From a checkpoint of a small transformer trained on Wikipedia.
Size: 12 layers, width 128, 4 heads of 32, vocabulary 2048, 2.3M parameters.
Each number is 500 + 50 x the weight over its row's rms, rounded and kept within 0 to 999. Layers, rows and columns count from 0. Numbers have three digits each. The size before them is the row's rms in percent of the matrix's.

# layer 5 attention query, 128x128, rms 0.11, rows 0-31, columns 0-127
120:470478568420465575565544444419527486563503528446564487582492485481585439448562559458452460466517481516518467486532526452448487442427521502433500480490457442396507478486497506477495443513427517503432538515545502428404484382514577546613576571500497522611517497569462467415501487456585501497580491509544547518535620482579494513488443492411523546554534563549450573571544444488499493562543
120:571523460512529468553414426527465451459406532610508545468425528549494489473554488497521404449528516580475531587452544465463480503461484498543467518475474473473461471500511479501581516451546520554459456520474494578520596479554446513596438461409481501457520521482568528487561558573477510475489553541472500502501366472404543545459573418533493329471519466460514408411415569501547506464493
106:446624457496473527442494584547506487488501469525554416552454537475445565592483498581478497559500453453498522396459553496489512498467454523572499463479531536518439521507485445462503564529480533500583473448585528625472518534517413498446388558555595325516528491431476593515493503489411485554464475398474474525483453491446434558473458502477456496514570448481537478470523591510468486482427
121:430536425467490533436555531544487527567541456408471476517507525454513538459454513457456507564521521389533547448605556541485490433454505533544508442507586551529589531542544465470444520576492452507525529506554477565531407529542491556372398561567597453584452535477423512456477465465410487510595477455444424515531589488483442481502401550508500585469527496493489529565551460482464458456443
092:624527461465440489584510461469472484444451481525469585547416511447553435437529533532472434420460499549502523527468626485430476411464455510510424428518569487479482442531496490472442551526520471569520497495516497473493416461514544536641486517463507506572605487527476570390568452398484548545595534482474412560528567444417435472458516499464471454503528499434471560542544466462505526457473
123:528477532425510514518534392563515504437572537499526471392513451500514516446508499408545465448458459481515551584481474592588555491474479511496485570526401490495466548456425502454401431504479514504407539555568537521598552430511539510479514414552402455547425441518533445583465550497516534510490497435541570491489408429580458538521471564443544537462428486574567597506464555564514483487533
109:515529488502605547545469467445422495493470477468454507548500542458430440494506477536493580554580546458559515491503559520496516442549416554527516517484508489554428517487489520548302517571424535521508503498539490479579399424459616567558493465515511464544477582435492520481511418384504458504578484500557414569442546558516590451475421532525491554486554475489493504497474398545454497469443
112:556434425500519524496660537542492494495504470459510535423495507480456437450506470511556514419553492495553521487470481557417516459533447449555491485403507482548463469540560516541487504441551505491559591459586542611511538545532472502472501500423561474512502497455505528399492432563542424423500524565535428524398403529480408475505434429508474486494493525378521491516635582493477531581537
136:472482561501501540492569492449515500509567504437544503549530470514496482493453489487442584433526509540497472446560502470486483504500508457449511485514512417487482457488494581563480477567406548427446579465535546464479448456441645550539605497464537553506512518552423502467441472431624460463606474492598526486536629522590525413550473536464552591575504536492484567611491443494416519560494
096:435480514564504468406515548541473562544556506465494504506492493571398473553445454465508526540620613429570544547502402550528532567518534504532490544546509525651470566473523552491473540505529507442485585463521512582564538577450461477404459465400554488438442478445495461496433405540519563514543440440561551483494485508522581443532450553504542564524452452472608505461453495529511461520484
097:398490533522606570451540501424492524566575529412475484523552521503441461508451437397481500505653524453491482458562463528473565496523532526472544500517543495481538470411567535566502523558475412425495577529441517453501534566504501598395525468538511476500494537623566444530429455401567473420537519469531525475504524509583529499502407501494505623550507523521497540564502483544465433514492
099:592574423467487432564490423540553506483448574515508486483451526460535506452554542387455440487480489450475529534490579487397523414402522456590486507466514523526471520624488420390515468414507545605474503492525444560515515457596488509557433555550511474603535441439500514456592500469413508559424556555495478510469503447484404528425468508460494410487513514478450443494518478514509503479540
100:604489358545431514566479484473499465451445497437450591551554528374488527477493502468529469572514397531503495488511565515474463431515425582532493474412569480506460495577538543466496459430497529530564528477527540498460346513531579525503471554528540554555477485490464446465581445406492486553569568530458396536471563494512523483546532515471385504514504420510495504542609454525487524490488
117:626524533507426508512524600592450481549413522586444485508520505517539484520511489597439434529445535600486525580452529459549485530373499532477504458429498550482479506498436444478553549477560494506538455537440474632491535521497377407539454510527488499430550502487499486466500500538413533506436468439461512553539451443436475576494534512488491402489558438532451454408477586453517456450558
099:622465555522477495534470596439472509524365520525498499529495552508475444483567530624431504478493552565548509500494512420472476491467517474482476440464514532531567522536454495515431493508467550529501524414558536559472481453454543439601482540408529493491593489447486530354538436472505545541528514510510460649500637441493457458521503503516542406528587580509449429474510532457527492449466
109:552459540494500439475410479486475450426499526615458475446544551503556584528453584514481522566514447546484441548495504485591433519474505509563536420514401541541483510463466550489518421524468552507438489559484517550497517478451469481472502393505481521475481488560537488609485636548502474466391505505463552444519412492445485571497590511495464411452544508577487511455348588517574564476518
101:405501508510499504473467424427537474467592476439570561547637436524449566571432527408524541436544411501484429448500434519503527524581517559481495576546494443456455483440550517517530492511508481426486443512498538372471465538449558562458600480529466514460462460551532423593415514542522463464537482521500561375576527545566551486501536476487497599539494511549511504565436482521490478565524
126:482563488534514444449450521551531520515499490590442461486541503519430544546474447464501535561467502505474530539478525482557493511499460493594507496542515534558474575521471451432539562446533507499531443530454470579575551547518361428418399482536432443423476473464605468592508550569448528489385463511414493459480353505472463578490513500548466412459545453521493465428424616507540506467483
111:496490526591429466544509555474477466540416445501488539599491461521566437499464545607436456417525523575493484430468496480432518536377553496506515406441514561531517451389543516533597585416568443501552527511496490509473479512478439440537540592420536511426532514555494453422443513455496635469613561478439520567520522531521519485564613493500476449535483473483477523468478467491538518504485
105:569456512593561471511444475508505477560449569576467496467489481575456505507555516505504492485480520553488571595456473448508524565494527479540494515472489511515480537480496444480494524436586458541512458538454428530517594529524392439535405473433413503407489517481586494583501575625422510511399507535502490564473370467486607550501526468571489373441542511492439445416500522504575487478545
111:577463552502550574483435538420482513428481475539545522521419466560513471551506587614441582404535424532492435423485489516458461595573488450455519479503465502543528423539523551536455547515480446514574555509537513392403501522445535504583627489414518517491528506509476489473502554556533548446471459642517429548508525552532466438590538424508502470505513571491470431461484437508543533504472
117:543452576548457549486550599463470496555507448499481488553578511486500432527456488584429540503580553548539470471509448488568475543503564489472510444506512495571517480452528549556509496563496457440571549516445591592515478537406518499446555533424548564395592497528444490376408483421586602459579436481548543528542602548497478413481527525520494545540495503485455534492397529437495497464481
108:436523505449466441454555562580513488572565497571482419467575541580574580517480422462495440572485510382448490462522481535488504516497585486534568474475506557486447499535495516435608546439461414476498568515459447605418550589488409487400483546566506481489486488495490482497455537524499506489501467407474485399565431524500447613479429461527453546541517459492522550483454600505567528540528
103:551459647476564531553467509451492534557398489586493452496509451536538416472553510548396480437507508541438566489449518433430469521379514428471498520453493506474490519480491492497484571550490553483459494460544508497490572412519456504669493556438423477450505484590518560496533585499500549523473492530572545552516518485501539498484504443501585426494541629517383507457531524490546467474571
104:494479564533491455444468580507466541439482489529568417434588446488489542480521457582466474464523474484422539475460501468571420530503508438489525458372404550415480512463473562573538531440496604488458516475572538525461495482485469429428475415526486492495352503545534549572545608586481486431438536515516466543495414455491467577535575485526486430438503472494574485482517559531463593540536
111:421520468516562497531425526458529504464537437534489463477507418508495515429537593528468458514501487460450517470530501524423499497402506480527514449512469498483588504427431491546456542529517382507487606516557546478552523402475452489522488489457470506465387539638544458535439660543454442507558541528516414615477492463532487475535572490505442451530472548600432504499524487599559446480436
113:592400605572470510507526547437452461549477505509483484453517493582545451513535600605389468403514558596515561532492450523511518587422539495437485468468495500537569512408500572507469457536555522466504565512492582478458518478446527432545514487407485560353582483557500492444428512485525572494483461535564591572542520452562514475537577494461508501536503536501466520462499480475555485450571
095:493477515534430556410574565486512498485572483431494526571567449506490477512475458438450559485555529480540389480489460551537476495572509534437536530533531536560546435512528562559553497537445472445490524532458558513489476531471570462443581491549553485552545473462422518369462440427563562503586469454487528460601604561536456497555453515447526594627468469449556517542466479410486550521410
112:432468441523457501497390464475506518465509527532491535543527526493544573582545565454469471604524481428410389503576514475532464521473561521471564515520482536339580489524394553505479486537476434534475405558401423418489520481520461509463560430615518535549512480517486521549434510506419486505491452474490543437588478479432495586499559514459497527547510482600491496524430532546589454503492
104:564483574477452512546412460475488465518443550546531500510575470521583544557536512555438440446449472551407466423428472518526515571450548497400505505467486549466415486448403562491563487480479565520466375484447526443424570475450458468570556485569414525421511471528547571543541569474498507557419475453511551471536472504470588578496600507463512429492497525612477492460495544513555538466574
098:401500460538594487459507497478537538541508460511482436496543534496463553536494476402579540549612511384567579495546500556499491482560558468562504438597455547523574568434507538477390499534467479460504603512499522488527514496525477510392485435547516491459438491543576499609492562446443507487482527478551579523440427462594518514525382494477412554541451462498492600480514538590506471491494
111:562455540554477504504489580506450483570396440565444493529439519529504438498505565660431468449548577624526573556493501484494446570451515509510504409466483510599521534395515515533433530530559506522522533503539550618509518524521493466538502453398495530402526578522533537416497528507488589471527512516507496599467509447453544488551559487524506425490520540474505500369520588489530483447475
# layer 5 attention key, 128x128, rms 0.105, rows 0-31, columns 0-127
112:506463478485422471501490509548548611469497508445569528529456414470577538570544425524476510455423537525586480486429485492433478453595526468477428531458534528496473579509476619514443454444458467599435574397512499476499485590481488396594522546548494443504467491498511575491601493509459592487457446507528561545509514529539518482547446484392541486453536581486471531484405420469515502538410
119:512526474564533494429490483506450338497482438510379538500445520582456537535507450494546473476543427519428536492533501503609463543488438539546579459542452390497543427452575491528552588531592491460535474643457560441433532538499557580507496459583586542519508562434496458512419516468536468395476505514551480510474512490453504482511562469518462510516477378553452525539484454493474484507478
105:492517463441553516508510473393531395572461445563372513525483552520472428499511439434548489585527468430494532458453527453539473507462548573547543439531492513584593432492536442438552442580564544479548542598543448432444518471502480670456524537478494522518436467606571548527470556473584523517492544510454497536441461443481443487497514494472519536467456435482528504471600542486508449548539
133:535458530468471517571549561481633560553536554534552466540508535498536465522457475524478472552483552433633411476376431471444406510472602508433473567490511562517489475551469567449455536484479550496553470461507459534579484502442384447498561547426493471482484485611541535403586479460568580566499512520454439513418578487518486483534497503419514548470427535498556511493492556443519489489467
099:501479442579534512427492475466464447446548437502425548564410556566509590532479408508537516522504427529544508482526429533459473502462502552432543499524499426525517432483556494463561546448562529502531444529518530434439469632474516540498511453497562560504449528475451586499412425445535606414587515518608510585451612507425462452508541496469461535540473457521487593503445468411484538547463
126:485461385553509482561507564533514492527485560463407464476484569514504474523469403522478525477513524602524557410535475447427454499590519383491479586457493505432545509564463484572544505442408474519533501556563481478521530548501393488551493539500500467481403499540514428603482513553380476392515514528505444463517497527498546437553435454550566447485534493526461427482422413588497529535578
106:449453430618457531471459497494460507474564524401426623607434558517557558500475457529551493517456414528550553480479462500487518514499587492449420469452482493531632464483462466495524534488507526484523496462447590472475560603505480533439552548538578516517543544476420530473364509481518559374444557464523446585468462498478445441485560538452434545477427524536479566531471500495477457472482
116:575502496505508470503447444470516474328485501546490529500492492432500476539509641477625531459574477370542464499445487543508488496590529434477474397481574501552401526441484538568449488525468512507458478504463522454519495439494533439464608520466447535492471508568468545524562479543461536610526513579425494509532444558557509481517595420477470457486496501550504538474404447534560529532585
129:473466526536450462521452525517590711494497549471599509577543434447560447478520542498470497457465553497607482516463525512502574426561580436491411470512548580469500576517423524502445412467474532519467519370487435482524479476506492335502457511490436442506505488514498528503542478516427509554460461520452535482521434504567548492481468538455530446425548601486509461510440487502520516516462
106:527537535541485442548547523493511616487488549513485470491542551462522428502518574499447439489540588453490483473495555529575550509468570484538458509427550511445471561511434502538404454578424511461505496509507535608584525364507514452460471534451440439469514497483487478551531533533415405536381522482398457460504413428550501593471528499570550461432526598484542406509455555520499411480511
106:563489529489403513552517531512613582549490533403595469484553438438565463489445530526410490512475548473591460476472529533519522464548514461509398568510516569483451568528444563479377425477493495479440487416481498573569526384491516395473471566438365454490540437525463509543538478549469455554440495551423480480563443456540547525497476472470537472427494583468536469545516494511525474504548
106:518495461499522533447521504497444365471461444574467573511393533546485539553496412550563495518535432481465468486490433437518465530510450498477582522510492417552512397502570505534556570476521480585548525603551483473449482648514474560468535465570581551503453550459504485449502442445525585433544497504563428497413572546416477435478506444501469499546462415569514587516466479485505570515456
099:465477494519587545475409457457477456467545467497486614584472512542542524507450493515572547534507456470514494479521495522425454521552383493402517455535474449548519427507519515527570518534540514524545466466523550452476419583445484525509546410500610509465562569537492555478424473465551542441585528525646565607470537501434465414499524444480424509509431533564464621513458553509456556488463
112:472518460557560504480545507507425352593465440544440497468474529548465507565549527493473455508550491499446557503583463476488433508392448553474578496529429435488539466452515456463564514536520485479522476696460551502480481471528556683534520442512547546512487487517519439509457541452506448496589498473527555543478547445493464498541508493529471569561460417545456568542594492480501447520554
101:442483503613530459396536470488380510436511469625414534512461590509506588503617497552560464470523482510463538519588483450521481504425507533482528464460526431525513475403500508476530567502526548554530506537511465491403456576542515598540515422528601548530477534398495553494463462495503520471512529471524523604465538432461422571477499502463384513556518477528508551501539529494469524459382
108:455532430603564478442494544536540428570508441485502446474561507517437473466472473559421591483457464533432561523547500413481532539482437472520641530475476478464511450499483417556579509454544434445535484588467421404528541481515535608551478502516560522493574511489536442539469571494507457432518487489549517543440447512513539463551506546578442524527512370554467488541647477513453565495483
107:477518556415447502566518519509593632532464508404584469484544397450537422454451499480427527498433585503550492561456531544501549487574489484551431517549479573471488579550463510479429395519461503515422531373445492536516498412473502415485464528459393496478544452539544514517534544524449423571439493534479514441566451525532574469484487572519603484441545568487516477460484472542499504515553
112:527559462480582516497538543522415360543481434498444459432553559530422528503546489488501502557515478461394477532562508508529510573440465499519614519501437442530588439498546416478499518519524499446529485689507440530475518430491522679467467497540509554481454506525478450493451577448507482487535534488504443469441517445447481520483485488585472533528460394515489502492599493499493461455570
112:482463517576607402475513488494453526548519442516526488518596470486482543421478478476499374533530461466538491518516553593486531520456475553545564548573453503508419473450493556457461520585513436450484380540430486517503430441498515561607469370445462439504501465507475581524491493581542424535568475471601528589552571388438497494464519560505465542505499535513484573541532558468544473500458
109:492546459544518493482508528556358355532429473518456534454502560589451589514581504501497485454529441508396501518556521452558479539491413512550543465497467363511572476413559477522543612493539469465524479649513562553496545482541521631529530473572541556451536510417487457513440505472523490469509504456528456470489507462450468538491544450556492501571488414545491533504483515487494419459534
111:471503447451451443519532495516468519439477455471547557477570449517502512415510515467571503393432491458404502536485556534458578498499567475528537481537524516525400482459496563509560449497571366462446487383401466406475513492565534526552541478474525505503512527417450501548373555512497416548533461537501508549500502522569550445436540642487379527550506478449528453570518553473550500531457
115:516466543561463447527538505475544645555536496447546456515586455401553450455445627506427522513551540459593495496553559561496502468469553471478481512467495555440453493500444497497422452498466501457469466439425486524576471347532602462472502475416438479520514474549504543530533545521408374576505490492438523534549424430575518517498453526529430512464524563462505514596537519467466477486536
105:490545472428472501528548525524622500503519458464583455474557457445535385531477551478475476615576502383538524501490477502523486508472498464578598486504495551456474513561489451508426391582479492473499498570514430596643474400487461454524504544454404472472413465583525461571644511547540499587506546426438539450482441495499546479475503507493527505485443492463498462519509504492472445507468
109:491494511573537407426557518576397459507470509509485594478475500533521564445636492560536468414423503542479526527613466455587504444467508526540500527490508487512511581423535504483436566396517489505481548623475458537404507544568537568514492491553503473522501452412481532493474497505441564535477432526503470508443503447505455652478544499486497494594555510493505505478432528374451516490434
103:502484552419505441473495486544517441520513536591506460438487543508508377436631568509470552515412518491494491556498442506506556487441494527540526455550551510577498504479486429566585514482524406523511541552514424424478457500480444501580468521414568503488499444562475422553456463573500410582583493548518601502535483466566438488547480515488448457525590491506505446331559502520500578462496
109:478437504533530414498534445520465453574440505508524599580627562533486527464525427539579510466416460492544501528445515489532511519549472485550441613511442507512490471538465498504448572417516493446486394504449409511566511467481441567682469541453520464483517534540385485548508461525537510421525465498556464604509599460527524512493487557493421505506504465465495455505383502429481530500513
117:497476511629529344487545525513452572538486511504522497482588529514493514470491639489429439437505544509492514491604604439461474461484501507548462541477496484420524487408425548516475494457517428462491480465519521540520506431584565527588474418414449460510505482448510434537532506517414351483509475478484525534491387433517515590506502498577480460543531552505469505562528599471471521476456
107:557517502468456564557515501483564628468515490491525386510548446432589379489441550512492516564543585499529472476500509567442498437483592459489463506506549554484422538560448515501412419527482534462504539372490488491529511412467505379500496525429483418538474478535458504530586525527437416556515523505511576487501395461530550443496455587479536485450509609473550471542557495548519431533494
119:455537511485434553534551465502569482554490507497544415480534418519485432578488400572434503553421478510469556501434401484458518531430477598440497592468498468532450493584519467515577459498589487501486526497519458511612522519502481516588421621497521513491600485529590464464487495448574532467527529380562568563503587526470592477535433504500538574486505461415491474522505518577455540485470
113:436518508506578491460528538507437429565509457517477540474484477530495463479572474490422444578441491582390553575592502462506519454463422582545505557504457492471557498461582423510584454481557476533482517543554507519437480547552470560543410431498544509518507434456536440498446512542476414393524506421608623460487458427445512551440476517559584546522531458455496494467591571497421539506516
097:563492487526455495553480489528563565497558518413581474525549586487406520403506470583436502518471513478490506480535527478500542495542490495568416598400560548470549522575470459475386502500456435475468515460593455522582509436466436484504455544458416490480470451603471493585544470523496422467410523525397380496514438483483487532573497483576566478457545593484541468511528596510542503472543
111:488506506656546396410514473462409433500517476510422521537536606554478564478541542490494476477519441510439532469576507489537474513415462553512549501506480426490530453393514485505512558496555478420529460621449512439472525479569563630536495459512569529498480559465446502527393517505503425476497503514532483580489528397437442527535522485498361539572473453550453504570492533461513487482474
# layer 5 attention value, 128x128, rms 0.128, rows 0-22, columns 0-127
102:486490454522464508491476501533516531449476506526476499405522580486481461464505504510550471406484475543536419543506421566480524508603504411619555607520418536457549480433484538528552496553485490501487501504509448498520588551555480460491448453480510391541554529410417512435482515611421452460388521471496467408591427453447476485363538537532491464448423472452454422522540535509565492530508
094:485522381529448496485540426498473482527500515468483495431483480462584568459443570477476488419486479572519441437400484565537562507571493552528552522511540595441552478550428611513477490548570503517521518516517450507604485502490495523458551447520534401487459539466473555492505516523454540504434515512493458417516470418461414586478548518391578491450417469527562423503354502528613460493531
102:490495493526536568508455518465503516505474584477456502423551553514625573438516450452578534549424562593456497486506547587590504542518467502520475470511425471547510516550538516492492569568494450484493442464399570539485414433463566476412475511522502556415584546562439550547467435393577492425457482557573510531558514478554536456447456519544431509463482456533441630491538527580515498454501
084:412499438500473449560507393462577479513512499479516501526487502474569622439545514401416489576541498480447463496489629552453578509590539521569514476533602500485551488494465555485449547535484531509529369508438516498549418399513543514475572466510523409450465489557514605530504445413552534530461486447475490437551505494474422530451531480469521529510461457567561504486431580587508521530439
071:485498546499433495530510498425529507504504457493493501487584509430627561447466532424455490488538477555417395400478499532491509530579541453454566475550559494437549447515425657538572445510459486467559503538420464490493459424432567493501574439505469412461491466399466571485470526525578470533487506531520476368543540455433424530469515488514515520527499468555602445532480514484605491525511
105:459502479484506501412530421506459490414500491498550522437451442535371492505525532511464486477522393443463522531529572561522506486407465511587431518445499454544445515521494400556526514519515535504474445457490543563527510475573508522531505591565474543540435542571510461476466578540447458524553440443481531628546444590545546485553531440525448535525521481514405433486527392593353480520465
102:522497405554497470438517440513503500473531512491476487465389500498501521502465562469398461455525435529556549580437439617490604485499521542532513535471546545497474554510491552500487417557609563514534468520598445513554567519527474474499496474459577438478407566543487502510545477537403503563465498445490482404506394417453437524488566543427502518502443490521551431486379488553625445521474
125:485497490438510489501461440508472480528454553498450434471621537624537533482469551548498510439337526512477478525451520549491432532549504511535473612639391519626443478515503453497468462555518477497502471478404557566574502516513529502510481512486498521451502585577456463569438566447532433471517455506503542469474481548547551523617524502517467507514493524637491582496507463517570559462486
074:522526616503459555663554522437524452651533508470478542467537488495502489451500553546469495539414499561516439461535577427497476490500497424476505423444532502470540470523420525386431463491400491505511527538503474489504464471456552552491549507507546463487530449494495545458424401401524481566536460543492419443421551482513423596457484504451573538441525516466478615522531548523540491465557
086:447549381553489484450521400448490534491520529485469459522389459469535609588541498418456477471515405424439427511404517584428569520505504521529470586538531461522530497485449592462512563544592487500564426476434538458539624529532497526525541477512498416504471565486510564514471565507467436503454554472520549475540470554411495533497521519481575533548521480529510394500407516520528434562450
091:489509538413541500553500454541525476489535430480531540658492416505486507527475433480576517547531591473535527467483520373590452532456478514435486448467519430440426444510581508535464545440434464519429572489545568509530472509479501506515509532486431594481515440358573526459564464532490556411513479507470470567457542534501535440444495460562485527519505521382515534495459480365416484524518
093:486494583538517377475563532471497508485536421507504536524420475457408494482516475446463526585577490515572507480509514534529542471469479489504547429412552445412484539394610427554536462540408504500502535532422505497399457434544545469500485531499464459565478383484461498398471483539462493515448378427552586490587521530485548481368481509545449540535514501513510490488485502427405485541504
085:441535488438485396427539520455470510406571402455535533488458406473444534525450493463540526605525399442540518441511481473471568467506533465499503484492480468499478495516551447630576423537485556500506533490457529558534448511508521510458549581467398550528410470501459460570514549595463489443458480456507578531503559553512593416573575464548438492547441487453432541510447416549435511558509
103:528431603435432567548543553502545476566570494499488608516532503496465407473526525558564532453471460504523500528466461403485468494467537483390538427437526503475508488600462577501479417408518512508501563523561443456483493584444479530503509492411548536482423539477475475439484416507570599509544541594474413551459561521597462495551516441398532491458462495481515458513602531466543505488587
086:517493460402532446457538468552424529450518408506560598530507461536392402506443483609521487491529398442532484541517444469486485494472505429533431580454419450552410531548496495592491435493560476517461537511525446542502544563519469500548500494411480554491465581413479462520493516618492517535551519522429481494452509546555553445602568436447494490519483478506550420478598392474482484540475
108:521488515513453684520574598517486474584506565490447559482469511552484451479522565576535531416475433522473497526482419502446533550490490456433513461533506539514573491635394559469442459435530496508499479526593412407543550561481459510455491496489580506505449528469449473494490393469442500507510550542526372531489465488542444497496493527422588517430502515488485412495538540571511449494568
122:516490596479433640581512484489533490553500531513459598501546516522436431429520503545617534487418493511508543504527480399564483508481474404436518453402522448498510474632431514478496480491449504494528509505466432480494503539505488501485450594481454532509523439510490529414497380462533518499488570531479375550437497566577515503444467494452535494413421505391404527518527551534480490494572
111:444479623514410518453566548506527481530578441462496587540466485477416474514514553473413514483567378426494530563505463480399464462388478460433523396417537427488562492545498494521570462459546531469522450520467445412486517504533498516529530566470553485526482427607452496421454460509547512525514476540515478557558503598536498476512516435384500527561506483532450477538624538449466478525543
082:529476539571466579555541527486536512567427553495466489401629584479471509401478560550494517446423551615477513423610563421539501472519434424509512523493473597484484530565441491441474469529456515536476543531485487515503407437468493530524475516552461465496575527508522516522516479428465550569512555474506447578461493399553464532492446524504457462450460536431392525495523533635512573475565
096:501425425544509552508414477517535476526462575569525586502458539578464456482527516560484471423499453495517553611511423535485521480452530520541449477467536515520488564579530494458474500447647498530462411475596417466503588549532448449436416473431559539502477452567530549436532465565490528502487589525424450539451392497533504495471512421435436491461445518498540445474570616548567505481491
099:500505566537512524528463624462578527555497514492453485504505556355527455598554526465493486466448566510514517535430474487496483514466527516379598434434428504478607501462496587450501446456499556514541538502529441428427502427438499538490513474533598404515501475534479531417496540485513487565403502479588524464479569384501472537468460607404584482477484525497538505516522567448566496503476
093:455536445488533551440449467522470535471470545490467464502513451522607541591519566486455504410477536454475419514363457563486539533532527500453537567600421571510589428478470655493470487511520428504508554483495484448530548575458468496489548416450508510467501592411417503504479599516467442459470495539550563417481513487485438479548523501547567492518458485541533412507422491495616433499485
093:464544503433552497511446526455505521532537551463470418512555511515600487525509499538547525534406599484490517475407514525538498540592516522434536579608359478566565466504436569533468478558390513490520568505467512470561486499466525491443551513452458525401549560495430461521491494401545411458503463541593573495475562501543517418520465547573533558514447533593473617537475467468488504520447
# layer 5 attention output (transposed), 128x128, rms 0.111, rows 0-21, columns 0-127
111:511499528531592473488557598321559521470477553479547488552440550446568577447526502473494489508490496481561489532469535458455484433498493488451504444428501581538535470513608513620427420549473531577541448469431555469518532525488458568471565457510505520451538462469561421465443427585457558590516474469406494540530530504376491478516491490492521501431495485536591523475470412505437433524510
106:576426566487553551523508576399543491450490471529509523457457465549564497521585586479508430515485504512530529469497563437450429507430581476542497522444385466530558474478628541603520485498440495474512452477497512528469574424497471505551512441551370533429602464478540418502504500456498585499506436416527527512580410501462522502487618547525551481445466518524482487403512444531575459498491
105:493405462449519457479488486559453491465494462572609519544555576499475539475498557548391442437521571513501549443468487504527560548476523440561515528436489503426483483527505504423557480445443533353505544498534426487413521469516487521588542525561427539505474445421545553508578508514441541487522557483545484542523399436509437663446496482466539570510485549499504480580469480424472555464594
091:536426496438548523535488490472480496526504499519578546482457442531515533527521561447502508448550589488538538412508513430489463582472529507556510552516427452521512476561539492489500502426517408363497489546605487494486618395499487496495494436581422510505547470409523496582583468438458524474466469418507548508613384489481458605439622561491532494449408529503512497457508491495546560447523
072:469433494459585537517497501457528452479472505505524465479473432533506524550524571471488495482491503498507488457527507489468483545471503501559519542519437489523553466557506486548511489479523457181493500509505511538494539485501503472509474482603441487427547473490496447554552512531426522485447468480524523530540420531471531532484650554443554486502407503495545475688527459537514476526464
113:466582473491399511446463505540596540558565415427419495533563486470446507512418432414487593563505461463519473479565444451521441500556462503447545480518576468492429518525475480441444437491463491547526519487582482467513441536443585517425511549434525442536508497440459550532427505528558466556578474587479470478478584461506524450503469605534465510466517524475441660545500553560441553510575
101:460522553491498562491492583390565467510556498529496554442476531441549518486539527509596482628471480499562514441511541423452372438447567470531505492431459481499521501451572530587436499496472490643534484480479480463547573450468456576487539441524401504479583486488512498449489518480497548528523499459441540517563465520460504452494574537509518446478509486541446555278481508521537492454523
124:571434506493457511456465521523542521457501466475538534526510545479382399492551519559537454484564553476527520406520580500447568548535475437456486529385568468467507466488485544472460491506441531406529556435551475476377399441514529577568472597556513530535438429499499545491515551476445511444526604469588456542437455475625438530464444485417491541542511534509479561560483554480527558495570
081:509355485483535519597463405498465504500443528521480489469470441550566449506529530492487460414499569551440509535460490539444557541534480503556459582539495482510523467537531529509564501517466492327430479619477466472571508467472546460567441498530481492518459537517493448479557526486452489432430527505525481482597383536508549491493612515443601504520457519490526384628537510423541502499440
078:464487473418543569497458507420572524525545464498497521494481435486465527481526529436496550551498478489522479411551546448519431612455550504555528473491477435550520476584533473560470487445504473268477483481579489550485539457430522525461492436567418512433539426382551476552520500527519556508430457528548556496559528481483462519481592563569466501527412544484504552610491484565547537517500
092:466504442522475481532529436644454497555513518550472508500475478513513533551423422560438605499507429508429528621517453574534542487519472550485495408601421524549498491498418474469455559501536515379475530538515462592453524573513505402433452484432592480468514569539494514569493547504560443490493439485540468519418554458496535477489465497546439472516538470410558459624501487480461504588455
101:380547446496481542484503465532550534542543534497520432513495478466556614512408466430493625544438439433431486538552383494532485455516484484534490552557485552537506476588517501457431504452522487388562524542606509576651586580498498465359450474501529434524513521472500486522443478497493426559513499510437464524513542527481491477499513507474459494476427452440489450608508506552443496534473
085:448530509503458545466482482583566537518497483501462547493501448503437580509440492521526595551488374437549479448532458465511427497474465491511526459538498471517539488518455497465437469443494472286523549462592483509508506539503481398414479562526541465507549483521471513572462535522493456571519507472506511573441551506492529511510631599534477475498469478490504508713522470530460501578461
098:471495553553512503517488446565440429502441512547443529492464448615516423530565518513492507386511499581433478502466526544513466486480449494501475518592507460479535523435480438515497541505492493397413519550395513456505438498523495429548516522481502508459486589621453463428467558538457520483551440494517497510483455542488621398572656439538556434529560508468496486634529498469525447566466
103:478552547537403519449495488532600452558467490466375543542460483504408478516467458525550553540524407554512453503526555519468458451530428528393541443550571495513498499442504468543432475533505499556457536468483542456419428562498487474468523534442646502463511537595448520533406523540479509541608457547488503543418585533466530397563461492560447468542566465460468570550494531520456467592523
111:532495552491513444500505523489465493436456532543463530482514510509553390518583520490481435454495511582516490512437534529495475514479501500549513520525519491420482530392555491561541536549437569571400467520335480423512444452482541511553552493454447522427510589560504446354394488525538629499490477506499479459577440546452570393559589456527568448496568517496484511481467473417515500544507
122:491462517533490432548465459603433491502430520569467550497467441533552468499503548521450457379518561586425556563420509572513538513544448510494417487574550505492471542495524466487553519577447537415381468564411477469520440499472554435517559514471517539445469542562443491422478538545499549549469500552488491489567452480424594454548576456507595474496502506493564441650506495403462468504492
091:382545508494486547485449435522508507557508496452462514504512376546519497543508523460489600466487454475420444442493423471545476507505458486504521516576551462516506509523447489451453513464543499323433523553529525496606500487477516454433488481519451472508496528540472450491427515543506440534538479555469462539507518536534602397546639516554506441504475540457482518708533484528510492605478
076:595491530549530449577506570459439492442441494537510499487535572521557469463500506512520370471475589529522522568462525486464564441514496529481447521476528523461483513478534544483607479579422475733540444509418514418507457510524492487599470557478521496519497477525489487440560499503482500468503513518467471424541447479463510526537443485468576534462513519559518484314529514441489455408495
082:509524582500459458501505558483470509538475521537519548519497560494517502503558475535516464483549512549508515491465509482510469442511496514450463495478564535481463578413519469494458539524472560795436487473451525460494491481507475506521539458453499542523489520557496539421479463490529554510536468489429503491540512481484522439509468426569462457487598554520473548258494536466497502411553
112:509455530499569495587447484460452492435528564538557451469437485588559505444596553496530468500389534487443471472437531527508506523425526450632397528509476536545535515527488502532553581497513528487488412515440592552562528496483413525533483432542399504495472470445571454436561470555507545472442541518488507490529424499483548619512578403502495451524468507546438398479533496496530465419390
081:573446508446550548477533524403547495456528508548551453486483539503444491478576534493496464528470440473560478423514594501461496618419519475601482467481435482514544473498512486583453500442514519267503503400469481563434492466457499526535478492574461498390524483477564442540527506523487599467479486454576527512476499479511461536449593497476451521543512531531492558636511434529553506543489